config.yaml
n_head: 5
activation: "swiglu"
norm_eps: 1e-06
init_std_up: 0.0202
lr: 0.00081
lr_head: 0.00546
final_lr_fraction: 0.0
Each number is 200 + 30 x the weight over the matrix's rms, rounded and kept within 0 to 999. Layers, rows and columns count from 0.

# layer 5 MLP up, 1728x640, rms 0.0385, rows 512-548, columns 64-127
220,199,161,200,196,258,179,212,169,168,226,218,211,160,226,175,202,200,239,184,219,188,234,229,161,163,197,226,193,208,158,186,188,241,225,203,233,176,217,221,232,191,193,238,196,192,190,179,172,179,176,168,194,223,210,274,208,139,139,190,187,227,210,215
237,172,219,176,236,182,185,153,207,154,189,218,187,201,186,211,167,214,210,231,203,178,257,195,191,182,178,181,147,183,207,180,240,206,188,202,219,241,169,206,182,196,211,175,213,236,181,190,216,197,165,185,171,208,192,185,220,203,160,185,238,217,214,168
176,217,245,164,219,161,170,208,198,250,201,186,179,243,157,237,210,161,228,188,190,146,213,214,232,248,228,189,203,213,235,152,185,202,230,211,170,183,200,219,177,131,243,228,181,246,179,163,238,186,135,180,243,231,162,216,225,167,211,180,204,192,208,235
183,171,183,159,216,212,220,236,221,208,190,188,240,187,185,257,217,160,225,132,224,214,188,181,200,155,105,204,196,158,212,177,178,189,164,194,167,226,201,180,224,195,185,170,196,248,164,183,222,197,210,189,209,225,214,194,164,152,163,186,196,202,139,190
219,189,144,157,206,231,150,173,187,238,197,221,251,182,218,197,209,167,217,153,253,202,174,212,211,146,197,212,124,171,168,243,185,234,154,189,196,166,225,204,238,208,208,220,203,213,236,190,219,226,168,210,190,219,174,201,210,253,168,213,213,206,215,156
201,232,177,178,213,210,145,213,201,228,193,199,175,196,192,123,173,192,223,188,204,182,172,224,193,219,180,191,233,168,229,246,197,191,285,183,173,171,142,179,180,245,183,211,204,171,234,209,205,245,205,170,195,182,195,215,165,280,159,221,231,211,234,268
239,171,247,233,148,188,159,184,182,221,154,158,236,200,190,232,198,164,226,170,232,201,181,237,243,116,178,174,183,209,159,174,225,230,185,194,227,182,202,193,237,177,256,167,187,185,172,224,235,220,170,178,173,235,179,211,240,202,167,222,208,169,218,237
165,223,194,200,266,168,199,196,179,130,168,167,218,280,131,160,196,193,204,200,168,176,215,245,209,206,173,215,147,206,169,186,165,217,250,224,198,206,189,244,194,207,208,185,204,232,209,237,153,183,240,202,189,241,193,280,174,202,194,206,198,188,194,172
212,188,171,185,247,191,193,178,258,208,190,164,178,187,174,184,227,187,189,199,258,173,170,190,123,170,176,225,206,189,225,218,211,200,195,185,198,218,179,186,218,231,186,251,182,149,177,127,207,193,175,208,219,225,178,216,237,189,173,162,172,178,199,234
210,231,238,154,239,196,219,209,191,192,232,211,223,157,183,192,186,229,215,191,196,225,212,217,178,234,199,191,255,203,214,176,247,212,264,201,206,179,206,203,171,216,269,188,198,202,238,249,141,242,276,259,160,186,183,209,204,227,234,168,182,220,220,203
148,201,227,211,223,200,205,173,182,153,248,231,212,207,223,210,180,175,184,244,184,224,183,195,206,220,228,170,195,191,159,177,195,187,175,209,181,218,180,215,167,245,177,220,264,200,183,157,231,224,180,146,214,142,178,200,169,175,177,192,206,185,180,209
183,191,209,198,222,133,223,203,208,217,252,192,213,205,197,229,125,186,226,230,217,217,220,184,199,163,200,235,199,212,167,226,231,208,209,151,182,206,233,247,171,167,220,207,185,192,251,195,183,181,164,183,191,163,212,164,205,199,185,195,166,191,209,189
183,229,195,167,185,258,193,180,207,293,183,213,211,164,198,211,141,205,195,242,184,210,268,201,220,218,249,191,149,256,177,189,190,184,171,121,210,242,197,219,244,175,170,291,246,210,179,157,172,182,162,209,194,256,232,200,167,216,223,128,157,184,235,150
190,177,236,166,150,179,222,190,185,205,218,204,229,232,191,196,218,168,202,201,178,230,202,120,239,168,181,171,217,259,167,176,220,197,193,194,197,170,266,193,192,170,219,167,217,211,185,175,179,175,208,203,192,223,186,252,203,195,205,163,210,227,240,175
216,183,239,196,170,223,211,207,172,152,193,219,276,212,222,195,222,186,190,178,204,187,181,133,183,266,182,184,193,183,189,185,183,193,190,220,193,167,171,229,158,208,206,200,161,190,242,221,233,278,207,269,217,165,177,186,220,222,192,229,152,157,279,176
230,170,204,196,249,206,161,168,214,219,197,238,244,223,149,170,240,220,276,277,207,199,175,152,187,230,214,199,243,201,199,236,162,171,216,155,246,197,263,214,231,234,172,204,209,146,160,197,178,173,210,210,175,140,189,138,203,215,266,209,196,205,239,235
232,229,217,193,127,194,219,214,225,171,186,149,183,220,155,205,164,178,266,144,157,239,263,149,138,158,199,215,212,190,203,215,242,159,200,156,186,244,216,176,161,212,179,206,223,180,213,185,229,199,218,207,291,225,199,204,192,195,198,222,157,218,207,136
151,186,181,176,193,197,188,211,181,234,189,209,197,221,209,222,201,204,207,222,173,204,219,235,241,260,233,184,245,256,167,179,278,159,181,157,216,249,182,240,163,233,178,224,261,187,218,167,260,216,175,165,160,238,232,225,186,159,208,217,212,206,173,180
202,176,250,222,243,181,192,204,225,237,234,178,223,261,173,137,194,180,207,206,233,196,150,196,197,174,203,200,230,198,180,167,157,243,191,245,190,195,189,203,227,142,222,180,187,135,238,231,210,160,144,193,162,253,169,197,213,197,205,241,236,193,210,211
227,197,211,215,172,224,216,169,200,170,193,204,205,223,200,148,193,234,205,223,220,177,204,224,268,243,170,180,207,132,224,194,183,171,253,202,234,154,208,163,166,209,160,206,223,195,265,229,201,182,233,249,188,175,183,195,178,231,176,168,219,164,243,223
208,229,216,225,206,207,240,160,209,206,161,204,231,231,200,182,224,178,185,192,225,202,212,187,169,188,211,150,272,211,250,159,220,173,187,179,178,178,210,214,156,169,167,164,160,204,266,158,219,193,172,219,267,169,167,203,187,219,207,195,192,159,166,215
220,151,209,136,210,195,225,201,265,189,175,232,240,188,211,221,240,194,167,236,223,219,160,205,160,206,237,203,204,232,219,165,246,156,207,120,205,203,181,165,196,210,163,201,207,147,184,234,164,216,196,172,208,200,171,185,149,243,246,169,176,261,178,181
230,122,229,167,213,193,219,162,230,231,200,223,127,169,180,187,203,193,197,192,187,200,226,140,175,167,211,208,226,165,204,153,193,205,108,205,218,191,200,196,193,227,143,156,242,193,229,279,143,208,244,199,212,170,178,193,193,209,172,228,275,125,247,182
159,194,202,193,190,200,111,181,222,203,173,188,199,211,213,246,177,182,155,176,225,221,164,174,217,207,257,264,194,185,181,248,233,194,172,168,192,182,170,191,218,210,177,198,160,209,177,177,225,263,218,138,199,220,219,216,123,175,224,148,183,162,233,203
245,227,176,190,186,220,230,204,275,174,161,247,202,174,179,219,185,203,215,189,247,213,162,190,179,201,220,190,212,206,190,167,210,206,240,147,220,173,231,150,167,158,222,184,210,151,240,188,214,195,222,204,231,183,214,189,208,184,232,193,173,193,213,191
206,195,187,235,211,208,166,212,228,152,223,207,222,145,176,164,205,204,245,182,183,184,168,163,198,158,257,280,120,208,193,129,145,248,253,204,222,129,218,214,226,232,213,211,154,166,233,193,210,213,204,238,167,172,191,205,288,278,182,207,185,230,243,247
165,235,199,164,247,220,199,203,181,232,183,169,179,182,215,212,175,208,198,178,242,238,206,213,196,240,161,188,200,210,213,174,246,223,191,234,188,194,187,259,184,209,245,184,172,203,175,199,163,235,194,167,194,203,181,197,183,182,166,195,154,179,185,182
229,200,207,217,193,236,200,210,247,202,185,213,140,221,194,209,227,205,222,225,215,197,221,170,234,193,181,214,230,237,226,212,174,202,212,189,209,215,172,134,242,210,276,152,189,195,173,211,202,227,217,216,169,151,194,187,186,193,292,229,239,236,232,204
183,198,212,199,238,171,253,228,234,199,190,192,188,222,170,196,212,242,184,252,240,164,183,173,200,200,207,251,137,265,153,229,218,216,235,181,240,199,263,189,184,184,197,196,183,147,259,188,194,211,213,235,200,149,142,196,174,183,228,212,233,230,256,192
193,184,177,203,226,200,223,228,193,167,201,246,197,178,207,208,171,222,171,158,234,132,197,245,150,208,229,224,194,237,196,187,189,204,137,194,206,219,184,153,187,200,201,205,184,226,205,227,228,185,198,172,236,188,172,226,151,190,173,208,185,222,173,155
201,225,188,231,213,231,222,172,182,165,225,182,195,209,117,237,192,164,223,196,157,168,223,222,208,229,239,194,177,194,168,138,209,233,199,195,216,229,184,175,199,210,188,233,217,222,188,187,177,150,178,202,202,196,157,225,190,234,143,174,177,151,243,166
229,160,211,184,198,202,213,209,240,244,208,195,201,231,189,238,228,229,191,166,143,147,164,183,188,148,187,150,231,232,190,167,231,168,250,186,181,224,195,215,177,193,261,182,171,177,154,196,194,234,151,201,157,186,216,191,233,222,224,232,130,208,151,209
227,225,235,161,181,206,185,220,179,217,167,215,237,191,261,130,242,208,170,150,188,171,186,220,189,205,208,241,179,234,182,184,212,166,161,258,153,185,236,193,231,176,223,260,277,197,180,224,154,179,196,163,177,178,181,222,234,200,173,180,221,228,228,204
188,154,165,192,150,195,201,166,254,237,180,253,217,170,233,183,178,226,154,176,199,192,219,258,179,194,208,201,216,212,263,196,205,246,214,133,197,145,220,240,183,237,185,204,212,273,230,186,214,199,241,222,204,204,171,201,148,236,198,226,196,180,199,130
235,172,201,249,224,172,131,220,181,222,196,263,247,215,164,211,225,234,185,168,128,152,121,245,220,270,224,190,168,238,235,157,214,203,216,200,209,226,234,158,158,199,237,202,206,199,206,193,163,185,179,207,205,249,226,203,185,246,209,163,187,174,156,259
229,252,173,196,188,226,172,184,190,225,168,189,203,160,189,210,194,163,172,223,191,180,224,203,143,241,186,174,198,218,189,185,213,155,224,238,199,198,150,171,170,208,205,193,276,209,265,171,213,197,221,155,174,292,224,186,227,175,194,207,241,204,182,286
223,192,215,217,138,191,207,225,170,199,193,193,142,218,225,255,220,206,182,197,177,170,249,158,170,224,188,182,166,180,201,188,194,160,186,183,209,181,212,206,193,221,172,221,120,234,242,195,171,170,141,153,154,235,223,164,251,192,222,191,192,216,203,210
# layer 5 MLP down (transposed), 1728x640, rms 0.0335, rows 512-547, columns 64-127
240,199,208,219,235,247,183,183,189,200,234,252,230,171,135,165,127,225,168,239,167,190,201,231,182,168,203,257,171,282,209,215,194,229,164,221,214,178,231,194,191,189,244,237,177,117,228,150,188,164,256,194,226,238,177,219,170,220,244,211,237,232,220,256
221,199,182,166,113,198,194,215,162,177,209,185,173,170,189,205,189,203,172,184,181,190,193,158,238,212,192,202,217,224,194,197,221,229,174,222,190,208,207,213,193,243,184,208,188,172,235,169,195,194,216,214,187,241,188,212,209,207,220,186,177,211,205,213
192,192,175,158,199,209,160,275,210,183,243,198,194,181,199,142,151,150,187,214,193,194,224,162,200,239,227,188,203,184,207,234,201,172,180,193,111,188,190,219,214,220,174,155,199,212,196,204,180,210,202,140,195,221,189,194,178,206,197,149,214,205,168,205
129,163,226,148,230,210,238,201,192,167,192,184,238,181,163,230,237,115,230,204,235,173,185,169,245,198,237,194,238,191,249,221,252,157,216,183,182,154,196,237,156,222,182,215,211,215,215,199,171,237,171,170,141,196,212,205,215,172,218,232,235,206,186,169
203,160,171,174,194,175,255,224,200,146,194,145,172,182,194,218,181,240,206,215,236,162,228,219,144,170,189,182,146,140,241,168,221,174,211,194,187,205,153,211,149,132,169,176,217,210,172,207,256,245,189,234,223,198,188,207,145,163,188,145,200,172,188,211
209,260,167,185,220,245,247,178,196,222,213,220,185,199,160,175,185,212,196,198,215,245,221,225,165,135,215,239,214,194,219,209,180,216,179,231,233,199,214,235,198,215,223,244,217,122,192,187,194,224,186,191,233,217,220,151,184,250,182,232,171,216,167,144
155,206,172,208,149,222,232,183,207,154,193,168,196,169,233,236,191,292,209,220,141,202,204,163,188,172,208,158,204,203,191,161,183,189,191,207,202,184,205,260,140,211,211,238,247,204,188,191,230,215,179,203,237,188,186,200,183,245,185,193,204,166,178,258
216,160,257,192,189,211,151,220,181,179,188,242,232,136,211,164,208,165,142,147,189,259,235,191,158,214,201,153,151,255,184,160,220,191,176,197,189,166,204,197,196,193,198,178,199,163,190,169,186,198,215,217,156,192,197,264,214,182,205,213,244,171,222,181
213,207,212,215,219,196,146,145,168,192,198,253,200,182,215,183,124,129,172,199,209,218,222,155,223,217,159,194,196,158,198,223,172,211,188,156,171,164,206,218,193,196,244,226,199,177,215,157,219,188,193,176,169,222,200,237,144,206,223,185,166,212,222,189
195,218,226,203,224,191,264,214,168,197,220,225,232,182,158,158,199,188,200,197,168,202,203,155,137,221,193,208,189,231,170,192,193,208,216,173,193,214,245,222,163,184,275,208,251,257,159,214,174,191,169,220,165,166,183,170,186,205,230,150,181,273,204,201
170,228,259,186,176,193,186,115,162,176,254,173,172,133,241,257,201,193,177,173,161,209,201,206,231,239,209,196,161,189,206,205,205,155,214,171,190,178,103,204,183,165,235,196,166,149,208,192,251,180,221,167,236,227,193,219,195,208,212,214,164,184,211,149
231,211,284,224,242,240,206,256,151,200,200,191,180,209,188,214,190,199,201,228,209,203,178,189,179,161,182,211,205,249,174,189,169,225,184,162,151,236,171,187,229,200,223,202,219,208,202,164,158,227,186,200,209,174,200,218,232,243,237,175,152,178,205,205
192,160,183,228,135,199,272,283,195,206,145,215,222,200,233,177,224,208,267,215,207,257,190,177,152,138,203,176,207,174,211,227,204,230,199,208,209,141,170,183,182,219,182,179,200,200,192,212,202,191,201,250,235,209,226,261,228,209,182,225,185,206,208,205
177,193,252,178,183,204,217,207,163,200,185,208,130,211,212,212,202,211,202,221,227,211,196,206,206,143,192,201,195,201,205,235,182,195,215,207,217,157,250,225,186,196,158,193,229,174,156,187,217,175,217,185,146,210,224,206,216,124,190,184,173,285,191,215
187,201,232,183,166,137,214,269,214,227,167,199,203,202,161,213,191,217,140,195,211,185,237,200,208,205,213,210,203,149,190,204,228,204,190,197,183,195,215,208,161,246,248,167,216,203,219,214,226,241,130,168,208,243,224,195,205,184,205,169,202,184,183,271
218,173,200,176,181,171,193,137,237,221,232,222,248,225,196,143,192,182,205,203,234,223,203,192,159,155,206,163,257,230,243,176,186,288,209,255,245,200,193,214,259,153,223,192,221,175,167,226,193,254,239,208,183,161,191,200,190,232,145,175,189,203,197,155
225,173,139,187,158,189,150,122,227,212,232,231,125,199,190,226,238,157,195,154,176,232,220,207,163,175,194,233,180,226,194,140,208,247,196,163,232,206,203,249,170,206,178,203,225,201,249,215,184,211,189,164,222,237,194,167,153,191,232,199,180,166,205,164
162,273,194,168,180,278,248,323,167,203,216,165,195,197,189,236,222,220,236,220,185,209,191,192,217,232,144,186,198,157,188,175,177,186,149,192,205,242,226,227,209,210,191,181,250,251,210,187,229,192,231,189,191,205,170,247,179,180,167,148,157,214,226,223
156,265,248,192,192,199,200,233,149,214,170,243,203,203,203,237,193,173,184,177,192,178,201,177,233,224,218,191,175,173,185,185,192,210,168,208,241,158,271,195,191,214,195,187,216,239,202,197,211,261,205,159,194,178,214,195,194,230,178,168,207,210,196,204
197,212,161,204,134,241,188,225,172,236,188,180,159,215,182,245,180,266,208,233,201,150,224,223,189,210,222,236,231,225,185,200,198,183,168,193,261,206,249,160,183,245,184,235,198,206,116,219,183,219,203,228,183,215,197,151,194,258,209,209,188,188,157,205
192,233,198,204,183,202,192,256,198,190,203,210,216,196,206,203,152,211,243,213,190,179,197,181,132,201,203,178,182,213,168,204,212,176,145,218,201,181,254,204,206,187,194,261,205,205,152,239,185,172,174,160,207,243,240,204,256,161,202,206,220,141,195,253
173,168,147,121,256,211,177,267,216,190,268,209,243,183,225,197,248,197,217,178,229,157,195,235,181,168,160,227,218,221,194,148,197,185,163,133,126,213,226,156,199,187,214,196,215,210,196,160,209,195,212,210,226,219,185,258,246,209,187,211,155,134,235,205
189,239,183,246,199,204,219,322,173,163,203,224,177,199,183,244,192,224,258,199,193,233,206,169,176,155,187,230,213,247,139,229,236,206,189,213,178,181,187,188,135,236,207,142,183,241,152,185,181,185,197,181,157,193,199,228,208,196,155,170,196,236,158,214
196,213,257,179,224,225,196,209,163,245,187,206,165,235,243,162,182,308,212,223,218,232,209,198,193,196,205,172,193,192,163,224,193,224,201,216,183,178,216,187,201,188,199,219,192,210,244,222,160,197,204,210,214,183,197,186,170,142,202,232,194,180,168,204
248,194,189,183,213,189,194,153,155,203,209,225,199,216,154,162,186,220,162,227,160,184,209,250,222,222,180,227,243,142,153,223,249,170,184,237,158,224,132,187,165,179,224,204,187,224,191,196,218,190,193,159,185,244,209,225,204,200,201,250,205,159,228,145
240,209,194,231,280,230,228,206,256,200,161,205,212,244,171,235,226,152,270,181,161,194,175,141,193,208,226,159,175,180,239,169,186,210,147,226,269,212,249,227,221,165,147,201,172,163,191,223,199,221,193,195,193,243,221,166,209,240,212,227,212,260,238,223
168,195,160,174,206,245,214,185,204,223,135,155,213,211,173,216,173,159,251,211,156,197,211,180,104,158,157,192,211,177,149,156,92,253,189,231,235,211,183,172,183,202,156,230,174,235,206,216,207,159,225,214,215,170,193,194,215,181,205,164,151,141,199,183
227,218,219,188,225,188,176,237,176,257,223,197,190,185,154,206,156,258,170,188,212,186,228,222,225,221,211,182,165,163,277,209,198,184,203,180,196,208,182,194,177,207,133,162,212,218,162,172,256,219,200,151,253,231,191,231,201,217,224,117,242,268,153,185
212,160,159,212,210,183,202,148,172,179,219,211,174,186,204,185,222,233,207,200,207,186,211,235,193,165,196,178,145,215,210,196,207,184,195,176,161,183,186,211,163,217,214,168,187,195,178,240,251,206,278,168,210,215,194,269,166,190,206,164,177,223,244,220
191,201,217,208,238,192,190,145,225,185,204,197,181,174,211,162,176,206,178,216,169,219,210,227,224,212,150,170,213,231,228,206,200,199,222,177,208,157,238,263,188,278,199,150,200,211,186,189,189,213,203,194,208,199,225,195,209,230,240,195,221,200,190,267
243,214,154,193,205,167,219,262,208,199,236,227,206,176,252,190,221,221,161,171,189,189,191,174,224,186,182,250,208,193,206,202,235,195,182,179,129,184,205,217,168,214,205,209,227,198,184,218,173,224,216,221,213,217,197,223,175,189,192,194,233,242,197,199
202,168,230,228,200,174,208,147,233,155,195,209,174,231,193,156,143,242,230,165,240,191,176,235,189,185,147,182,235,204,201,209,193,160,247,219,208,201,165,232,221,209,232,208,192,205,196,234,214,223,180,284,148,194,205,196,257,225,195,247,191,210,175,121
209,192,186,228,203,250,215,169,250,195,185,226,170,270,197,154,130,172,164,234,236,219,200,171,180,200,236,191,248,211,212,164,147,191,186,237,211,175,201,192,204,211,194,276,274,194,195,184,195,192,189,237,237,171,234,146,220,230,190,176,218,194,208,157
207,195,200,217,246,154,253,254,227,156,174,173,197,154,202,275,214,231,177,198,223,202,185,187,188,179,197,183,209,186,195,220,185,208,181,197,182,188,158,208,175,117,255,152,188,215,173,226,180,225,209,160,189,181,204,153,212,191,158,156,206,275,193,177
175,221,230,208,207,211,166,259,134,221,191,235,225,220,225,140,232,296,222,229,155,196,211,197,185,240,217,205,214,202,201,189,182,185,224,221,183,169,262,244,172,165,162,179,152,185,233,271,180,187,212,165,190,154,217,212,167,198,224,162,163,174,162,233
207,202,196,191,163,200,180,210,244,219,194,249,214,198,194,192,229,189,182,174,202,223,155,215,214,255,160,204,249,186,144,245,158,215,211,225,176,214,166,167,188,178,233,191,173,183,200,238,182,162,203,185,183,205,203,212,245,171,224,213,259,144,220,247
# layer 5 MLP gate, 1728x640, rms 0.0392, rows 513-548, columns 64-127
198,168,217,185,210,143,181,169,205,200,181,208,202,192,183,217,151,185,198,223,192,233,221,221,207,209,190,202,180,166,188,206,190,218,174,169,222,194,203,223,196,187,180,173,201,217,144,206,231,179,195,176,155,204,201,175,198,137,251,227,166,209,171,200
233,212,220,171,247,220,196,189,234,162,225,202,237,226,199,216,173,207,139,250,222,206,172,159,200,172,185,199,184,149,196,223,166,205,247,197,219,189,211,197,248,204,216,152,176,212,149,204,202,144,189,218,202,247,183,199,180,187,190,181,182,225,193,209
169,204,203,180,172,190,136,169,212,201,235,226,163,221,194,178,191,173,191,211,261,203,198,183,218,154,182,186,184,175,203,205,215,213,185,143,220,198,168,236,187,185,209,251,205,193,228,234,165,160,226,245,197,202,267,176,221,188,199,158,192,205,200,193
212,163,195,181,266,219,234,181,172,200,217,190,257,129,263,207,195,195,231,271,199,166,211,234,234,190,198,209,202,189,171,195,198,200,194,200,241,198,179,200,203,180,271,167,173,217,131,160,155,215,193,218,215,201,142,193,207,168,204,211,228,172,232,197
201,182,203,189,205,146,211,181,187,206,222,138,189,156,253,217,125,217,164,217,184,165,194,177,182,189,186,221,153,254,209,185,187,262,197,239,199,192,205,189,217,129,201,212,226,210,202,218,161,220,248,193,245,207,190,196,201,212,206,146,188,210,195,175
183,218,223,159,217,249,207,209,173,206,191,192,163,194,208,156,193,213,194,233,205,189,191,190,219,170,171,207,264,212,157,256,199,159,190,216,175,184,226,207,199,195,222,243,188,177,193,159,194,229,106,201,184,170,230,298,188,214,177,170,138,232,175,240
223,200,238,216,189,223,233,192,194,227,180,183,127,184,217,185,247,188,221,184,207,176,228,225,182,192,220,204,179,219,161,205,195,194,219,230,184,277,196,214,139,138,183,193,182,202,259,156,203,153,149,177,270,212,210,165,222,177,196,213,241,205,228,169
188,182,210,188,180,190,182,195,205,225,183,169,224,178,211,186,180,206,190,182,213,201,209,222,194,222,159,195,180,173,239,200,180,184,205,125,207,229,180,226,223,186,150,203,210,231,151,157,152,142,196,208,216,213,232,219,200,236,225,171,204,231,192,199
210,185,242,205,162,190,229,191,141,180,209,205,209,203,222,181,156,212,229,199,214,203,222,198,221,130,226,209,204,186,158,222,166,161,155,204,251,185,225,225,217,155,219,236,232,234,185,167,205,187,154,200,233,163,202,211,185,231,212,169,141,216,194,187
220,256,181,196,188,208,200,190,161,192,183,220,195,186,214,237,240,190,210,213,212,199,214,219,236,169,228,243,165,146,219,163,190,215,191,166,223,253,154,171,205,161,244,197,206,225,208,170,189,196,273,184,258,286,186,252,223,209,195,165,216,231,221,218
245,219,265,201,202,235,185,171,165,221,195,211,237,162,214,169,258,174,208,201,233,245,220,187,198,202,201,190,241,240,256,193,161,189,183,237,220,183,213,210,206,218,240,168,221,170,176,173,171,191,239,166,242,210,208,196,201,201,188,197,188,189,195,218
234,218,211,218,198,263,201,182,205,208,207,209,194,209,191,180,165,215,222,201,210,166,245,182,192,172,256,238,179,221,136,191,194,216,186,175,208,188,277,181,172,145,202,193,192,213,239,214,198,171,219,192,200,216,171,270,210,258,254,256,188,169,222,228
182,150,239,166,202,169,242,204,241,153,235,219,140,202,236,217,251,185,212,179,287,194,209,180,189,156,203,234,221,192,173,242,184,212,180,147,196,260,151,247,169,190,204,166,214,159,172,200,226,197,207,195,206,175,231,165,230,166,257,188,147,292,154,207
236,154,201,259,232,254,196,153,203,176,232,173,252,190,251,151,224,200,214,211,253,237,222,226,152,177,208,253,204,180,232,169,170,270,181,189,259,217,228,190,236,142,231,286,195,134,229,253,152,206,219,191,182,215,150,194,184,182,208,225,152,236,181,202
227,225,208,156,160,212,214,146,206,230,235,172,184,206,235,202,160,175,236,209,211,195,197,229,174,195,229,239,226,187,171,187,254,231,212,191,230,209,178,215,192,207,239,203,152,193,160,198,237,208,160,149,143,244,193,257,225,181,162,189,177,188,190,163
157,213,176,166,203,229,241,167,206,201,232,231,147,185,261,202,199,187,184,251,196,235,239,204,175,224,233,157,167,212,234,245,195,165,188,153,187,230,228,180,211,219,199,270,125,211,199,156,179,222,208,295,221,194,185,219,204,218,257,196,228,166,209,226
182,211,158,193,219,197,242,192,135,245,222,196,159,171,185,224,177,209,170,172,227,198,258,173,169,194,230,203,152,152,229,222,216,152,181,178,231,178,161,210,261,154,198,210,238,170,236,181,216,141,161,171,228,224,193,299,191,248,228,179,156,210,167,165
210,200,204,201,213,183,255,207,171,219,220,182,190,157,150,211,198,219,206,233,202,149,219,189,222,202,262,172,180,249,200,205,222,192,182,230,213,276,198,206,175,240,200,194,218,123,166,200,179,175,179,196,203,190,220,198,237,175,178,199,209,205,268,168
198,213,211,238,176,173,177,197,183,182,215,163,191,276,202,163,98,215,248,203,199,175,185,175,203,204,204,184,191,171,235,232,183,189,215,244,195,236,171,201,211,129,171,192,235,174,211,171,236,211,253,243,177,227,171,168,173,232,250,233,223,209,205,141
203,200,211,204,201,230,227,210,212,140,208,180,249,203,194,202,233,224,153,188,235,200,232,230,200,204,213,202,187,211,187,213,185,220,253,206,198,227,222,255,184,114,219,163,207,183,193,162,198,218,188,226,285,159,148,197,201,284,192,182,199,210,149,180
205,210,247,167,193,194,170,181,211,193,190,158,156,172,175,183,126,156,200,187,184,215,220,195,220,178,240,212,201,201,154,249,188,232,173,246,183,157,217,209,243,206,173,217,209,183,213,193,171,185,208,215,221,204,242,152,181,199,252,183,239,198,219,237
236,226,209,168,156,169,198,164,172,257,269,207,181,160,237,223,174,177,191,232,177,217,214,173,240,178,202,197,188,213,175,172,175,225,192,208,206,164,216,232,186,219,157,168,218,214,202,240,213,193,211,231,219,205,216,244,196,254,208,214,228,204,248,222
173,228,209,180,220,169,214,189,213,145,263,170,158,118,132,205,190,154,165,247,223,223,274,242,256,202,211,143,174,224,152,162,161,195,213,200,197,231,179,272,188,179,239,220,275,192,230,131,224,144,212,144,230,181,215,241,204,258,210,149,221,246,240,212
220,206,203,171,199,234,225,217,195,143,242,229,210,184,249,184,221,213,173,223,164,236,192,174,205,171,162,222,198,235,249,199,194,197,177,193,218,205,245,187,211,167,229,199,206,116,216,200,172,179,200,191,191,191,193,197,265,171,254,216,156,217,198,204
213,203,186,211,230,256,198,128,213,251,181,170,205,194,178,203,140,189,225,195,208,263,232,224,205,220,237,166,197,151,227,225,161,236,235,189,185,190,224,161,195,145,167,253,148,215,191,126,183,171,210,213,233,218,173,154,184,181,235,184,149,175,203,203
201,224,169,159,215,193,227,199,216,215,206,143,238,199,206,203,181,167,230,184,249,237,220,180,149,155,250,205,143,185,176,176,174,233,245,201,195,205,202,178,183,171,224,211,207,119,169,199,238,196,232,159,257,182,147,206,164,223,286,151,147,195,204,226
208,194,238,171,201,243,173,174,193,150,181,184,202,190,211,163,199,229,212,195,190,161,203,193,223,133,183,191,218,181,195,235,167,192,121,219,214,206,218,243,227,194,215,272,169,207,181,213,220,178,209,228,194,179,224,206,228,182,201,243,174,238,188,163
170,173,171,149,211,179,168,210,153,202,188,229,179,209,195,175,204,192,194,239,201,208,190,181,179,206,206,253,177,214,232,233,234,226,181,140,186,242,165,219,169,217,194,263,235,157,201,190,167,150,217,176,216,198,207,165,223,176,234,197,165,219,200,252
183,222,223,211,184,227,207,192,172,208,233,171,228,198,273,208,203,192,240,215,172,224,180,222,183,224,190,208,206,192,212,173,169,189,189,227,232,174,154,134,233,206,195,219,173,214,189,150,182,191,231,227,209,205,191,208,203,221,178,237,243,179,183,208
217,175,181,171,195,163,169,224,179,205,226,235,226,222,206,186,216,184,190,211,213,193,203,193,235,239,183,220,224,212,219,201,235,235,236,165,208,169,208,235,138,213,221,195,208,215,179,127,191,189,207,170,193,197,171,211,219,184,157,173,204,194,202,240
230,190,194,200,98,231,194,202,130,197,189,200,176,173,194,152,237,182,186,151,185,201,227,160,194,163,169,277,150,210,160,221,204,218,181,176,238,245,265,191,202,173,164,230,175,216,190,137,172,199,238,233,177,244,162,171,142,219,228,188,216,207,192,179
204,208,214,147,260,136,285,198,172,170,191,154,210,225,267,209,230,226,175,248,223,159,180,194,185,190,234,203,230,171,195,212,139,193,196,215,214,206,250,222,184,210,180,191,221,262,185,233,206,190,240,206,190,227,164,210,190,220,202,191,225,228,205,200
144,212,185,192,210,245,159,198,201,254,215,249,195,174,213,160,179,211,170,181,211,260,197,198,188,165,185,186,176,196,213,219,212,236,227,226,211,185,221,204,158,151,205,197,247,197,249,133,210,202,216,175,263,149,181,249,176,189,204,229,173,205,197,244
253,122,229,190,196,177,188,198,199,185,205,193,185,264,170,205,154,172,215,197,227,168,156,194,217,158,242,187,194,254,241,190,204,232,159,183,257,221,228,227,159,205,223,225,205,177,202,189,197,193,224,232,210,249,183,156,261,258,207,178,174,290,214,208
195,190,183,191,203,224,219,151,197,189,240,133,163,152,197,208,222,172,228,230,165,202,217,213,187,220,219,203,204,233,179,167,203,188,234,150,210,185,257,244,125,186,198,244,276,232,163,225,157,192,196,134,238,237,243,209,197,215,240,171,187,226,174,221
172,199,175,235,187,256,235,195,198,238,288,244,210,174,196,154,212,192,211,175,254,181,222,184,233,226,219,180,175,207,224,184,166,206,185,203,203,193,203,217,245,172,282,232,183,199,219,168,153,176,164,242,273,199,219,127,210,219,195,214,200,211,236,229